Weights of a small GPT-style language model, trained from scratch on English Wikipedia: a variant of Muon for these matrices.
Each number is 500 + 25 x the weight over its row's rms, rounded and kept within 0 to 999. Layers, rows and columns count from 0. Numbers have three digits each. The size before them is the row's rms in percent of the matrix's.

# o: layer 6 attention output (transposed), 384x384, rms 0.28, rows 252-255, columns 288-383
# v: layer 6 attention value, 384x384, rms 0.179, rows 253-255, columns 288-383
# q: layer 6 attention query, 384x384, rms 0.164, rows 256-321, columns 288-383
# k: layer 6 attention key, 384x384, rms 0.163, rows 256-320, columns 288-383
o252 105:471521490497509470527467531528512513522478494520501463518457503504488501507547497525521490523487513503478513520482547510459478489471501513450458529524512506566490476538525485479510547493503487519496513475516501476509487534487494511467504480477484520521496495489521483553501498482503521527
v253 096:461479507474488514510500532494497554480523450521463489560462500524478498505485499528479494531501529508525509505551526494492516507503499522509499457486552517514501476517511453464522502537480531542473547520465492508485492483532508515483545503434482492485445496469500547517483530483489522539
o253 099:491499526518539512481495512492492483534483510503524425464495551481512485521456526464486477476522524509457525492472468515536492497538510456486499527516514478488478535462453510500500502483458506518492519493460497486476507490478558547517490492485527510518513486499499517509472483491507499511
v254 099:524466456493515526528503515456505530500495478472523480482429525475530514499487485485489528505503526488476513505480548530496541526508484488515524495508534499518507487488488554477515509524507454480525473496489509480476494511525480513493512516522485473500515531523472512503530508520474512509
o254 105:480465473514505482492505527491467536506515487529513512522495451465512466482470493548501532501507522503512474478479504496503528466536495465497501505447511473451507478509485468561481559469504501494517498533494483535463524533475530503476505516500514445470511508469496465523500527499484473477
v255 102:473518463483489456489467482496538484525498513495487507501496531438464523489483502511481512480492540526497441519508513523473513493534495523496526483492472519489553512527536533469502505492502509536499473548477534491510540456521471506505483524492564499484474475484474483467465538475489529512
o255 103:509468463521462475508460502508503478532484515437483490491515486512471492523513537528500471495499474507467531473488484490509485505471488509481525475491505498473475474469515465550486513591465563445467538548522470510455534498511518547493511495473455482451449501504535501443518495500537474509
q256 097:506526473522521487514457522470489494511471490506456498487478477485477483485464533478551512541537534494458465500485513461529516497497515483502496533502515513486477526482446520479504502519507535509477498479515512446457514540531518521528457514483447524508503499502486536496503533534519488520
k256 107:449488495506512510480500473513480507504471482517499479481513521468493486482522503499505480483477503480501520503532479507526444535546515519555469467462509465522492493487498514486544500470505452495507530528497479552499461525515533503532463523521532474525463517462482504538548473508493464511
q257 088:483474499485487519506508495496510471469556500494519531502533502512501549501552514473470488469510521480485553451470512526497527529542552527468535471482514488488535442473508529477509475482487488526486484492487434539500483523425521546523460507462513517493493533486490480497555546487537486524
k257 108:485508536526502510479513476503483513522490550494513494485497478500492463450481507512476490485457472537502540520511508489503539513489465506564521474473468534506486506530493478520502528501472509528477540540507508534506523519559522514540542509470494483463490534491516498523521533551491458514
q258 083:484516520505533512512516514508567501499569488508515509482466516515510515488490491468485457497469498520452522474534508510501539522501505512478481472503475449546497463457544546470514493496545505521519526495486505476506505548455493485542481502529525501524549525492502509512529523494463524476
k258 102:518496522497525495474448508538522466535486490492500512517463486478487486518464545520518497531472498520484495473512500512489469489463482510499492486517486497476509485506508504529536461460512545501515458524505485495496492519523479531472499510464475490501537511485529517472499507528482474517
q259 088:532508522487459481482524475507523549454500513456469536492512539531538514474509446485480498489470518531509535477516520499473564539546527518460503492462501492533512453483547510479500497506486516472537510492457502486488511522487538485492487478441522525531523498503526514471508529503472538453
k259 096:505520503505448514476540540465482453509520472498500487478482486506545487514492514516501462480511479447504509523536461509478518485503475531498475506510512484536490477502514464533499515484497538464494584498478501495468496516538510516517515481489495484521467474474477511519494546500506491504
q260 080:495487490500461537512525517507472443516509524479514515537500479493493503526546504555501498507493532503464523482522518481472489518506506513517471588483499478476529545538491450516519489466487438488457455484523479548449491520560453496496475543501509460454453479510505499487476512476559503490
k260 099:508489506459492490514472527460486522462508552529495537481533512487477533484515507463474564503508531530515475538484512471534501493489502466495459507474481490521507500493528497524473524519470496497506506441525504502490547530491534472505500533546499491500506525501474512486512504497503498480
q261 101:455525506491478444479521529496503536483533508450517506482505503508507489465516521509491519531491491439468502490509495508517512470502486495530542543487472553501508494479548501460524511498507480502444494520478507498521513528475541498513529540496491551459477495515526486491507487500469521469
k261 106:472493478520514482482484497517535487505500457577518528538514498467491511499540495485521517518527466479501489480461523505505511514479498494499542543525478478505523515468464510517501506507554474511515479483486528472449531502501501524480505525490484479518473474512480523504479469465496498471
q262 090:550458499498483467531535502550484514536488490523549474525520523492478528506496516501468474503476500524466510503519522549490496517483461475487519480470517513515500471454523537515519485529488487532469460494477526508454439510486516462485497490472506538482490508450518485491499523506473489465
k262 093:499514469497515516477529519485531512536457514532488502476525456493515502478489485506507530521489464463480471496518526503435513500475502489476493505479489506503469511509504467506452458481478495484518470468453492498462495483528472511485478525516478508494572515484459504459480529522519530510
q263 095:503484504510480508495498495507492519452521507508539482493545542553485457493543503476452533511484513516511471521478501466539471455478510518488516511494459553501535444517494491527485511535480502494461466479475503505519456509483542452520560518515520546519478512478506435481489488460495462514
k263 101:527501478495538479457516542475523484510525495481515482491469508480521482507454501455524495502519468542519480474502527488513523520465507478483537501524492495536507441500492504455457489492524449508518482507503498491495524501546531498491466507488509527465520507516463501449513517495478477460
q264 098:489480519469454552482480514492493468498512488533498536485511520510493485509484487522468470476512502489532532521514466482510518466449505509515436508468505528498536499483477527488489501507529512494478519490512499487502507538531473543501438547461512501462513507530525524459503505479511496526
k264 106:510531521493486531497533507467510476480527486528476512466486460464497546499485502505505544485470491518524484484530542489546479528483540526476516446495514437508467502508531451547557492467497468506475489505504452479480522475482469561491472459511547480499552510557486519514473518492528537495
q265 099:467454524527497514501469459498531499477519537492476467471501507495529506483510505528514512534507470495507493502465489479512505511470472518492501475501513513470526520490463518459503498498483499569532523481516476527522493523483474482486494480547512525554479522520478523479526502525522516469
k265 109:501508508459475511519513491471516528505465496469496509522499456497507463490514524500470489508466444513507522548504472487443501527512472482503490539534462501464505505484516477480500522474505465461476453505476470474495518498521482529524490489480488484502478533463473499515510490501520520524
q266 095:513490488467514495539516498487443482498487497503572538517461492475438493479538505458498486476473452534523499530483486535488470538503514487489501515497482503538476464456486489561491501499526503486501502511528499511454492486533543505520524499460486475565477524501481503498521466516475504490
k266 098:516518493512514503518478497499469550486532501490501519445502510505451471480510480505563505536465518491439499500522497569491496461475499508521485485544506500485523499502472501500543453455535466481492505529465552474486544515483503479454516490512536477493497520485509473481477533520446507489
q267 108:508540517476507522508462497482527516540489467485512479530510500481497527478510494487523479559485484512525553477486499478491498499503500495476487481514528499524520509479488502482539523497518503520514530525505476480531554549526544490498488478458522515511507536488526516468482497534443528523
k267 111:491520474523508494572447497527466490498547503508502501505477491530458506498484509453483542500519515477482474486484467503488484506494469497463439483496525495477507518498502503491543503523485513520502552506471455524482429481496520498477500513502497509503491473487545514497490486469513476493
q268 105:503540497473548471538523526467482492488494488483425561524478529494483510483536530550473488560503482487539481529508492494495480476463518527486549517448499513494503465471510519509514503496494472533492488533501492501545481532540540518536574492550489449511478453475499497493509493512503455498
k268 111:479514490548509469491568460446443504540542556514497500503492483525486467484513521525490467549499522521531476491508453501498521479464468486515522475521503519440489515465488528483504552476517472540479498459505476504482548486472488526510500523525524452500533504479561483482505502476488524536
q269 110:513507546547495504472475539496493489501489459515509525519497480496481529501496504516493521487502469470524484476513493494489497543511537492506529517473484493494507485519494520507518488478509512501492506490480522498522523506476498537418575393530513524515541490534495472527514493523491467538
k269 108:472478537479509483519478464499486481462484495476525505541541536495533445504507520519516507517494526528493515519438482511523514496524502488493467465490547531502524532471504504469478502476498490470534457504508476496554513481468484516467494515465545503478509468525481515511504492502498481518
q270 109:495527489498478487538483505502452473495490484468511510478528491512496512528502455528518483506529490490508520487494465517491477496548479512499497527524506511511519478487524488493490502489497526511495526500512536481500483500534521515571472517545484484490562510499550551517486533505517501460
k270 107:496546512453534515520514499489480490523536522544500451510469500491477489493545536480504546463459490496507485461535452524516535517457454525503447463518515518463505547520454494484531509513507480547499495504530489522450497529523544508499539533482508542503526459512478467554497494497479494513
q271 101:530512519487520517491480534472535564496538489496493542546467492491471483510515470512482482502461484484515531519526513519484460499531515447495498534512541491532510534486527551513529489496512499514505460511519489529512484473510472522515499493551505482504537508496476495494471470527525531505
k271 103:525538506502491499528506494473472480525475534479517527522540474506517486492501513467514497482511464499497536450484508527533507512526512494509500525470501514491516500457479505456504510529506512517543503490507477512534479551467507467478501511546500465475470460533540503526501505507518552511
q272 102:507530512506513480522440499492470523536441529504494494486454485553492461508436506509556504522496449480560461523500482463520463468458484518524464555551500500502470540532518500512519477515500542501529506511510515499522516467545476470471492472522458464440491468491518548537436484528519543472
k272 102:504501486466477519514527486485508462505481504498506492526513511460501517493536522495508520496490517452502519495504524492474506530488541490453477525466506515463501493458449471485514482485502538511462523476481467479497510474461542500532502508496568530521506514470457521485505483500523506519
q273 092:494435496522496461512476514506480491536483531528467474487463478508492449482501546492548479516542495483514449497451477515504484471485496475504488515499524538501474549477437479511519509516507508528504482487534500509489500489515511541503465499523455490504495486487469482536497506512524489532
k273 096:471495492541503519501512485480501514505490537508517494521511483513544506502541514494548514474486493512481473492498493483469492546507530502495491451467515459530511477525497528490526489526513456486451559519477515566491446538470519468513502520479500513475525481474482520502477544417506505468
q274 077:502522497480538505487541481485517519495537505479487494478504523481492531482526479486446525477531546535444558455510499491514563518549485488509510498469503471485510485484478477494494515528483492522486479489521475474474484490489493488509493501482506510541538503536488484469512548523487532510
k274 089:456506541499526504513497474525465487491496475489468495506512490513520524518497485495534492468432515515465453479493477495477446545472478510521488501495519520525505498480501494566600541516502513493483513467473455501497484538535478510501504500469444510521514502492489515517508482508547499510
q275 087:503506507530480522501521459531483506524498517496467536538529495473464507530549470517474498503527507525492510484507532492515476509517509512472501539483491490454433515524471454469469533476507463513491463469452503500518496492560478527496474485520490466482519487518491508535533524474524511502
k275 103:543474533483486512524541441500521515472463495523497498483491522464531539483516535481523524473461511487487481510470536485515489571513495531510515465499507512487474485472527502477515492505480495486469514435456461509507479510481508495486469499504509484523540511470533495484538506488517520487
q276 092:466517504501502508520504505486482478515490511477505449508504486487533510523481532540509462452519475509519503476526496515519489485475496583516494521493512475480515529514478474533506502500523537490522534478487528487509473501541478537464493427478480463505430562517472524473493488488530492532
k276 092:495486530523537499488509551539519485449481496503560533499491480483501484481556479505522471463517454480524548533497481527494474507527504493532496504481494462489553556545467534476482487496528548486507485455502504518533474491510472492510472545495536507490479505420503513493507481534500477484
q277 095:467492526529539509532518551503464464543491503456536485507510468488521490506438535515508538497505486503507555511530546523479531531494489518509505598539494508487547513499466515516496500478525473495493420494483521497435510492492483500494543484487504466519437525485530515510535462496493483480
k277 108:529484498479477477497463495479528486538441560493528491505506505528474491490492478448508527489507487539522489546490470496487510513490469459537531495481496479506484444514471502496464506498475472515498545503484504497499487515503490497490467515485500551476513479529532526472517531507503461457
q278 084:468527563521515525519497496499475487533493531516529525480507517481517466446460480488493498537478502537473496512508487493515505505517476427482516545509483517514497530476503557538478533501470471494456493457480500490490518448484457552469522538528487512510523519525487485482510490476491480493
k278 098:524479526482489483503547465506499495484441472505487519527547483520490508538504505522528511504474486485494486472460480503531487511528529504483538515530520487516513523494487505483474498487484500508526469442478505458538463517443519536472443450485530505528540502521533492488487512544505514558
q279 085:490518435479516438548532495485473556476519475443513549545466495500512475486522502517507500511469507490554529504518512452490509552538477481525495523496501537505507489498478488511476515458496534464518451484456481527490446535527491473518529462520499473524517485551513508441501517474470543534
k279 102:504484516503563442515505517508460506502451496502493540539502551499491507500482481501463528514448474467476475465528479495497461499421481472507505489505507528509490464502519541508467549530455508509506505477488511518489491516482526507480539505490510488533476488454482500466503515487506484468
q280 098:482501458495479444516514481478497510488478512470520506497503544519465516497519508487491519512417488499462527476498467541500522457487534523516448476552492512539503473498526529501538506503507498536470503518502493534496479505473495506489524483470507514501526508497530507487544530498521513469
k280 105:455511509493490456522526452553493493529513535526570515477440523500486510527510448490486541516540499520541518510458541472497504483466465497526523493514479455501469454504499512503495456507495531498535510490552489447531514493436510483541518499554524541511477514453514498488447486522510512493
q281 103:574498476544512480452525458508499510492486524446515462465545542535466517506515491525512546544501448473526483492525447510511473454517511525516522450484494484546468480520528496469507501502470509544492483512480542540481487501473498493534539531494498514512497494502497512493499467503548484522
k281 105:506517483507486531481510467457527470500523507499547515507522535475489503501474466523477486525531496543498483489525515524524520529464505479539511551540501506487519514494519502442458530461451520473497443453533515455496502490479468488477510485531546524490497494527470481503557469490502542495
q282 098:500489504498469477479480513539471520536528473510502490497498540513527531487547471501507481479528513519495525417506557484478516537502500510496506472506511503516516468518476497484436458530469511517469505523504503529500518507496520502500484508498548529531524518525488456487562499491499503492
k282 105:528426536486537499498460490492488506488489518470517547508490505507499489516508508484511497510474490548484486511498482536508514476488507491427488542490500518503491517504486502526492485516508518523487494502514499485541464482461512501479507500500482483469491511521501507473525519492545482481
q283 099:485497460477478498519564510474476481446495489528495473520483538508504481498475506536529519501515507549514489486484512519503474518468539526484503507501540517507507506479492501489493538529495494522501483534517514489475536479526486508467518549481508496507527516479525521521502508521536500440
k283 103:484535502513498502445492462499506541532504513477518514491500509463563451530492466506538514513516467523510434492492519493529493535497491531550500452482502488499488453506521474548516489492510490504533478538492493496509518500485515509498474513508483490478495492493433470523487543517505514477
q284 106:502479512504478534496498472506522504502525516538562446510499516531516456503517467503451541492504489511477493532504527472478505494509475489473521478491510526511466502521507492488508493489522498472458475487506469505503509510497533475487493505517497524482500468515495545514495529477506494515
k284 108:501474514486537541508494473501525510478502535469508445513524494511492480543525512460473469441520516493535479509504497480490525434483512552471486524477497479524535494458464499533517497532481472494476468473539489545530527495500504502437501470493529500543523490488513487552517507471486508517
q285 111:522509497462510530498446497472501493481457470469518495531491498474475562526511491476482532518492547540515551509494503517461513525486513491503549532437494515508512517497433495485514537504526540469494522524493515556530547503502549478469490484498475498518482477494474465475523500482499500493
k285 107:468493525496551476509449505557435553449500541480463507468523501438507478524532540479468478476526536491476431473453519449458507552534464503511465535513539521538488477488512503491499500504518513494516499525530479511511486460508527509500490528452487535492514490539491508490518466476499510488
q286 106:460489474478498494516509509465473508530500482494497482499457525533493523537545532526516451507546501485532514519491534497440483484464499507495492504540465452479440509504541483496474544447544487500552492490497530461436472502489539514531504481499485477520510481483489495506486504474493498511
k286 103:492480459506476490567511495488509520532446507510485464491497520503531498484501521508462483509502488478470479487515490484558480489511531500495446488479525481532541522452471509488519430474414493491485527495521499492476510524521482455476489518528499487517513507502476509502514489517516521459
q287 111:486508505473551486525518518512500461472486515485463488562546530478445499495507507474514537501498494495514508512471502520466499505471494489528498528477513459484445508524512533462486496556493546513492525474512466482465526511512471494441507480468508510531473468542510525574521501537509485482
k287 109:527521490500485541473515514467509538533492511479507521481448509521508492521506495515515487539505531484485492490482517482497489492506518512534463508474468510498502502531472467519445532504442523526515521507498518509503529492490551503516470479494471465486509469489566464523509467531563461492
q288 102:527477461518522485538452505505494460533533497533523479459524509526502496541495513508485444513492507532477513530521510509520501462526492495480484492501467475560422478553545482523459541535504451498550512507518490507489527494539476494518508475504480542496509538510506481519490541504505509523
k288 101:512501463478472514519495437476492521518466496490544496487484465523444480507463543477469531518522537511495506534503494495442476478503546500439524486513529507481495524525486549499463462530523524505524537500557499529509491465473476505478491457528542555503527518512532514487499515472516493507
q289 108:502498504497476490488521493496455484508464471511501503476527456511486477482503461467549554525473526460520494468491507456473519492551497498504515491516499487524539522475529505486488491476486503488495534438458457539492453513501522465505527461471494492512469486473533491489486468518483512489
k289 104:502490455475501531480503523467453541483490507486500499480468519523484556516535486533511537460533490494483485506471536506524520517526493470496476495542451499488486482521506526442528493497463507465509544520468512481466506493472490473464533464535515517506438480479489507530480513492506526505
q290 110:482491479496530486484477534502512476510493531467517490506513486498537492500533491519504530553553517517499471539488518465467516476551482506454517528496481516494511493486499455517532451548515519515448491541481532520538472506474529532477525489491501512513469445475498491543473482524472503494
k290 108:491525515458496462510538476466483530480502461542464498532479512506510480495506532483485507503524486491495501489493553514521504482516481521492510502471554514505438475468476518494504506505442518525502493473487518483481565488539512518509496482515543487502495503459439523505546492529487449476
q291 110:469518502470516481485505502480505499474494478498513506502454518533478514505549464502484506499519458470475487516500510484502485533513495451513467511497482507523516500481541458491532491460454473470514465500489435495504507485495519518522525509570482484474458460466472492460458496490521485481
k291 106:503512514519482471492558524493466488508520513495520507500469480463480508471502512489471505499510503492523481502534516478499515501447522489486495485484440482512507498447507524482489503505501474496506529498516499455539529548514525539535488507465535470505533498484458534492501535557461522520
q292 106:516551518517494468515502499510525498548508520551454518553515507470535496490505499487520508493524511520478529546522478487515523521533510501482526539533473500437516501496486475454491457487485485483524508491488509497552515538530469479489505499495500540494486516530489514481521482502482490535
k292 109:502465513495496441466523471494502501502514477453500519468532506537468469506521475510523539497500509476505518485445476492473491490509498496544506512524472529500486564534492535515454542521489491495474540499454486514487481463506527517518487473511528514523493499516496523523511467522521494527
q293 106:526512475445488494480541498487489511503543520529505483494508538548503472493514523533493477482475500460496504435520491532524585511461512560498491491536494529472523524521520496466490496455446516492517447488519513519510497495471462517452525493492528520548488474512509557520516456496474477464
k293 104:525528470491497485510511493512482507513488509451491497477457505506510504522486472511480465539490491539518474545531464495497508450465468496510496528488486460510484526527492524571518476520521513513497465513505450500516487491488507491488462520538546516503492514486510511539504503479534522464
q294 106:505519499502495493507549483490527491512458474512493515503513493516513553521492553520511460495491465510504480476529457517508576510497434476513505526486514534541492520507504540507476537509485509505487539488507518482462525507517554507501466562534515459519468513534520517512493521477505508529
k294 106:542504523455483484505491550542498504518524543518439493460514462496479500505522472489506480505543507514502528550530504506495502448484507478503482491487531477490500474504455528524526479469497503537532533473478470498523482466467502465504529423529473535486514466487485543484496482540492495494
q295 106:513514549492523490513468491561489512485463504502471474503519521503491510471513514496514501494472460507451533483543472497484519499487519483508522483489485507508506511488533515497521509523519469489522497481449503493503468483471545479485495509474470484470499504492481456494497481548537531489
k295 103:486504516489463527464476491466465524504536543500506520554514504536493487496539453489514511497508525487484497496516496537486528521478472519548527482533488533498516496497475493501517492510489479530464472475466476512515522489519512537521454461522486512463490482496514532461508527492507502533
q296 106:468511480509512496526506509496485483480455521502495484514527497509498512497504490501493508521516498494515486461473484490446502482481437514507505542490473475464474471519516520515499504503521505489513508467460489482479485498506530532543463495467507500441528533524461480515493464479505484557
k296 102:519480493572537541518509493483473507549519449541490481499499540497527507478493486500530483538415461468512499465484551523505491472536534503493522520478492502538528488473516532511487509476511509499491473490484500535495504498482549538534580522495514507509477514510484480495500507501481550528
q297 106:497463494491494549489452520476482489514459514438492506484515518487544552500507566503504491525464432475494486506470549518508484491506472542510452494454484480492526468468498507450530511486491481491511537555502487481503524488487489546495523467438531494512512464498505468497509503468498497482
k297 104:468489491496498483459520545498538437477509511529496485515546524500475515503512495515509489495474490508479487458487474503501521463437519479510505492517486523481530485471507513516505538464519485442505529525531548468501489488534454526520532485510475516505484499494462508448522502516522498494
q298 110:502463509496512471518561518513450504494507490503484516499499479427515501446521483528536523533466510543518506517482486475499518519513536501455482491521516507506530543501513495502463491505486524500513509485520482502494535463501522533533471501532500477488511508475481471488536473503487517520
k298 109:502500508562460506490510456465488538498506500503496470496530495519530492488478484518499543529529482513520511491507490464528491458464472522486516473487505529498513545549491524485520479538483523508504512512463499483531459519486470542479499524461487509525505480516546506510480464538465507529
q299 109:509455480504521470533510498481499516500500464449522478543554531537530480514497528473525500469537449509506515502497489468460559476485512494531508532500511531472459523461509551482497485488517493461549468484491508464503491492472479508518468539513508494459506469466461513519501473458544536542
k299 111:499484511478468553463510541544495500517470480518497508495521469491519525481516489475480489499474530492459443491538512495442477500503521464475487489531510532498517493480497497500491509489477480512543512457502521487541462544523460519494501507512523484487496482507521502506530491514496526518
q300 108:504516483525556498496516551479520488540521492468488492481511509436508489463488530510531473497505476511505510507524481504538518476541517453487531486494485513541473524524537510516486544485479453485513518469459527444536435522506534559536479493483511529497511494470519521509504574533510530485
k300 107:537475497480493461500503477496484505479491511569502520480497503534484467518475481490499532509481553527468523533505502531509502490478478504495476492507533440444495534502443482475505465494473484546509468507556530497509501523438506519546485480465493491541507485540517505518467527521443498474
q301 111:493479492476529488477536484443507493501549506495506538460539501479451507485502485508486476501460483476488438498550526506548481553486534477517498551482483484484501501472504537499481519507474513546463541483450548511532508481526470502506541520490487488494522520434489471493522464512504482497
k301 105:510511496524533499504508511532442520448516524456485470500504529507506483510497517475520447489472519511508552461486482503546479506523472518519529487519518560508483528552502450510493469470456504493518534453523500454503459500572552518531513507509445538524527504528548521480470507490533517500
q302 104:499508480488484516474487512541487483499484495499509562465546500529486487512527494497435528508543518523509506452466503480537466483487540511509530482486512482472489500507473531450496483510526523469509520517483519479481516494527499481503505478579462447499528474519485459486490494497532494547
k302 104:533527511511513503506527513513538488511536508476508492520507438510497549506532506478482519505512471537499503535481491471472521544496488518488518499484486495482536513499494562492497503490503542479525494449523512506479471508469490497518493539458506537491536498478506540479506529499472434525
q303 113:482489524476514509501525476499527512451495523484503459474446476485515509465503471522502498508511458517430511513493495516509466460456522487506501507544504497496535471452465489537485485464485480511507531485528461517482481504485474497526465473505503499488504499461509458522516480499521485511
k303 110:507500515466498492459499510494475495514495491450495505510460481502508507538471476478542543497504486542481527491515504496473507527511499451494484495464521544503498471504497492490509470541513549482492488562511492438510482512490519486440532499492491553513495518478475538508511512535473487498
q304 108:524486501466472512515523478476514474522521512521493479472460541481514517501487501524495509532516499524521475502501511464462446521531510495532517491534527502510472501495510498510500513494548508477492516434532529502533473487554476516499474512486492508491501469494550519541521486474507511485
k304 109:462498503534472495470493487501492478496516495516465464498514485490517533505481494513552549497498488491479536496524506506505485498533527497538479475467498529481504539523522506499513528532545487509460516482468500562497475512488515498502499531498500480496489494478514492478481486497516510471
q305 109:513505517483518493476460467511477537503489513486515523530508483488490533496518509479531562504510465490474518530425505504503519505471504501487476495507468502480540543524544493440509516526513471501511510496482467488504484494495507506513526522506453486487480528511476489498481506481474521502
k305 105:532528534492495476463465472493477520477455468506524513521483507538505534487553506480488478543541467503520538507531502546491511482516468457506521491550513475556505533491507509527552493485487482477518550504538500528475479467523508513520499506517495497541501529487491503547511510481519522540
q306 112:492510486544481527506504479529516506495447459504452494477495497495526510565482537467473516481478512481468455470519496531504473535470433509512479541524488535503500498505498444489513556499514500522471474535547495531534489515499483476430525473543513484517505490491509517497458504487512510461
k306 110:483508524463482510463490505490514496521465438459533502484514538531463473530507485504549504517537513538479499492482524468480506512555514522483490501495525498556500455461453518498462479479509513482527485516506476471533476422511531488509503495488452502467468481501477449510520464466494520485
q307 108:470540504492495461501503506504536481474498474487475479470451471528557517528454519496540537452527521503450504497521504546533497505494484489510514514513465485527537515506436519505502516471441492504505496525507501534502478531503486483456490513471522495468496532501500477463491506523475528529
k307 106:467509447500486449525525505492546530505490465485486456478483466471498519517496496515503511493515482451512465511547514487511506512507464492456553495466565484525491490515496475479531480486488450512544491488441560497498522495478510483500527495500468543492530496464507464509440494489496479489
q308 110:513507505504469508512501492529469529530487517476491500505478475525489548488475460485500512525486528529493521472570548512485494503504510515488497508512512515487516527519462498538482510501459529521566537459509500511465494473454515487513540512544536509525486459480511489469473549508491502472
k308 107:488462485500514517529517482492494496486516483465465505539486515470553514501496445503481530527458492466481518514528461538531490522536501484464522492515473487463507514479503482513498530539523490503514494527497489490495484483542496489486469540427516484509488459488515519479545541525509487503
q309 108:525481504508509464537529497538525541494509511524441520486500487481523513487495528503483501522512480493514487513486513493489493524518493529469479452499459492466508485482499483486509464493455519475503514472486524476517502477476488487473558416519497482537528502499483477532521515504483519472
k309 106:472521487496484526523472518481486517496528538499524465461509478509516469498506477549520435468515489486527485466509471490482494489536561510496506475535505513437562545529497497467518464521502515516496498462473490505521469512504519519503504516518526524487458493514507499487486512528526447518
q310 105:524546498519495458535539480547501545502481502529471495484489502493489511526470476485484468476522539494470512491525512518478505537456495548506505471504544493478500530518493436491524469497497516570533517518468475489480546467496500497482455502504497490475530469463523470512472475495511537530
k310 103:484480498472518504452460553481464484485510524507470513470538531474454520489530500484518506531492508475484511507498498506449469521561469485453494487503510535478474517515509493502493475520472524449488519502491475543481517488519484505477518501497490512500519493511497509510531488534521571542
q311 111:455487507495526519476526508546500456545505504510446488480490520465488480456477495503532496488498494499526522452490504489469513524431470478514553502530501559548463456490513475486475535496524542509520516532497507554516512490506483499473504510516556492543494458495532526510501499509542491556
k311 113:532493468506505484492493481507512493537488518437450438503506504510495492508519482530515519477474486482482512544533528502508465470482466483468544474534517502490532470467515506517459485553472487473534473453504498492482515514533493488495515485522466484503475501494541489522465511480492544526
q312 112:527516497542541471472481458512516476518494511496464472480516490476505462508512508476514476501527494511507520484505475500487488531531511435475473491541503572531482514501450486495472477475506541486509489522559485479500473531483479456519503503511489499497508461457481468538499506491521472495
k312 111:497489509524515513549439548498524451474507485511523476483512488540538500485502481482485509474485568478497524519503517514474512512510528512457522509440485477467507538513499479495548501508444483473465511530516507496528508510465523449547525530520509532534516485521504510480524485490461483490
q313 111:522501511500456487523484526483465460498529481529465514547490540500500483497529507497523532470440513473502484477522525489496531441453474492535516468468525523509547484509503493487502511563520545528449485467524496479538509454524508519502480478501469468523485466527503515496498515530483517535
k313 108:487485475469518547508531523503468532524520445588477480554528458469499506531523526521541528499492531477464525496549512513468454458498518523488514505517498477472472505523438484505536464511514463497533494526488536491478492485491488500459487501521503461484489464490521486472518474489518522508
q314 111:479508530504492483523500488494491473511538470469504521525499467521490506470526469531472510486499506518540512497476534504483532489544478487509541513456474529469511533536491495538527533510504476491510490522498452480499493495492535514444491509513494504522479452457517511492512530495505496490
k314 105:481502535492517445454495522517454532515520525503551497547522488548486506497510527466490524530506507397480538515451488492493493486501520553522494529489513493494508514498540470495532505504509510514514484497516500510482493486534525434488512496487492492532541482530472481497491501545494544521
q315 111:488472478494515503502520525474525503481453479506500515537487483489469508505428506484491485518465488533502455507536468450512528517489436507515500515479484473482544462500498508559516496509494481500521500531532510482487444495543507466522511522551495482484492494476563498438490485484522521472
k315 109:515464497485516451477469535527519533478494498448478488487513492503472525459508407466488461476521521499468528481492485488514511501470500492509475489509538519494498517431505461488512514502499497480504496474496495501506527515456451505488531470488480529528496448515502508506513508482515533563
q316 108:460439532498495476491542531522456502488520459484493503528465495495485503518507526544507519533480489483511524481485512520499480481524510504457494482534493504485532554544475497504500514494474520542511491542498509506491519469495465536499486534485526470461496515441490461510522489490542483533
k316 105:536511519469473485514505506467541515480490497508491545496558519524531514459530429477508520482527492495517492508521544493518518522511491491480490466544552501475524510518547480517529478466505476469561487524520486491511501528506474528442485521511522453505481513544459502513474460526496534498
q317 102:487484485483495470488528477488489495512477554528517499471507493537531530475478474503511517480499467468526538533526491488451496533527513493496518484477523506481498504495519485453481481491498481484473515506525513476503540496521470491509454550483518476524506549502525460482519529528481483487
k317 100:531531486545507500518508525532436488466472521541502502502538475491508526529528522499479458514486505502540484520491455512476529483465507506498524528531483490474463565516479506482510462518500537507499525483513526428491468484503486529457552496533365499512492536500521513528508485504484496481
q318 107:449498455495490520509524487491462546485488504482544518506486495512489487512539532494496514465537471499501528497527479484531534486537543505500489526529475487490459557556498522496492467474512464532530482500498497465511469527528531444499519488475466504514472468511512463508492536535519508508
k318 109:491468478494510508515469519533524531508512490490497495535486490529528515447518465531460479467478504525447551458488549514498508507450510511498476503495514478478499517468497535490506527483453491534466468471520470508538482493523525503514499488499507527488534471475490529513521510524504483489
q319 105:458561476474499528529486458548504519503500464448489483526522442455471478495513494510501488503472493526467497464562498513540504506489551465487505469504518502511525503538516535490487502499532452489483435532538501524507513493494476531511513526483459478481501499497491518499503526452506542508
k319 106:533443504519504540475515521492452495500494447466522497515491524533456490477503496525503444506473508515491531482506518491508501569502465493504488510528477501558451497480510501501515507480491479491503498512543444501532512550495490520529537500510536494501529474507475472494488528502495493555
q320 111:526514535534538499494461522530522511495458502459515533544529471500511528489516524466502530488518475530494521521468507491482497527505550494473501506484463515527509487492515501499455499521485455502465478514522505490474502485462509545477518511532483519490494422439514509511483506523488497503
k320 105:501511446467514480489511490520476511528484527511515493507505487516527481505478534507497494526499550490502475481503484491548524518538487556504547472504496476497512513491482484494557509481466509508516517503520457479477443549510484471494460532470448482517511468500462519508518523490483507502
q321 105:478483494497512488476522501517504500516521484500518498519466488487495517494518533505517499487484468511558508505491473521554535518524486497504520505515520493515514505513511538511497509471475519512538491481474497487466555505433511501464547503504479535483543532488479475560469525507490477497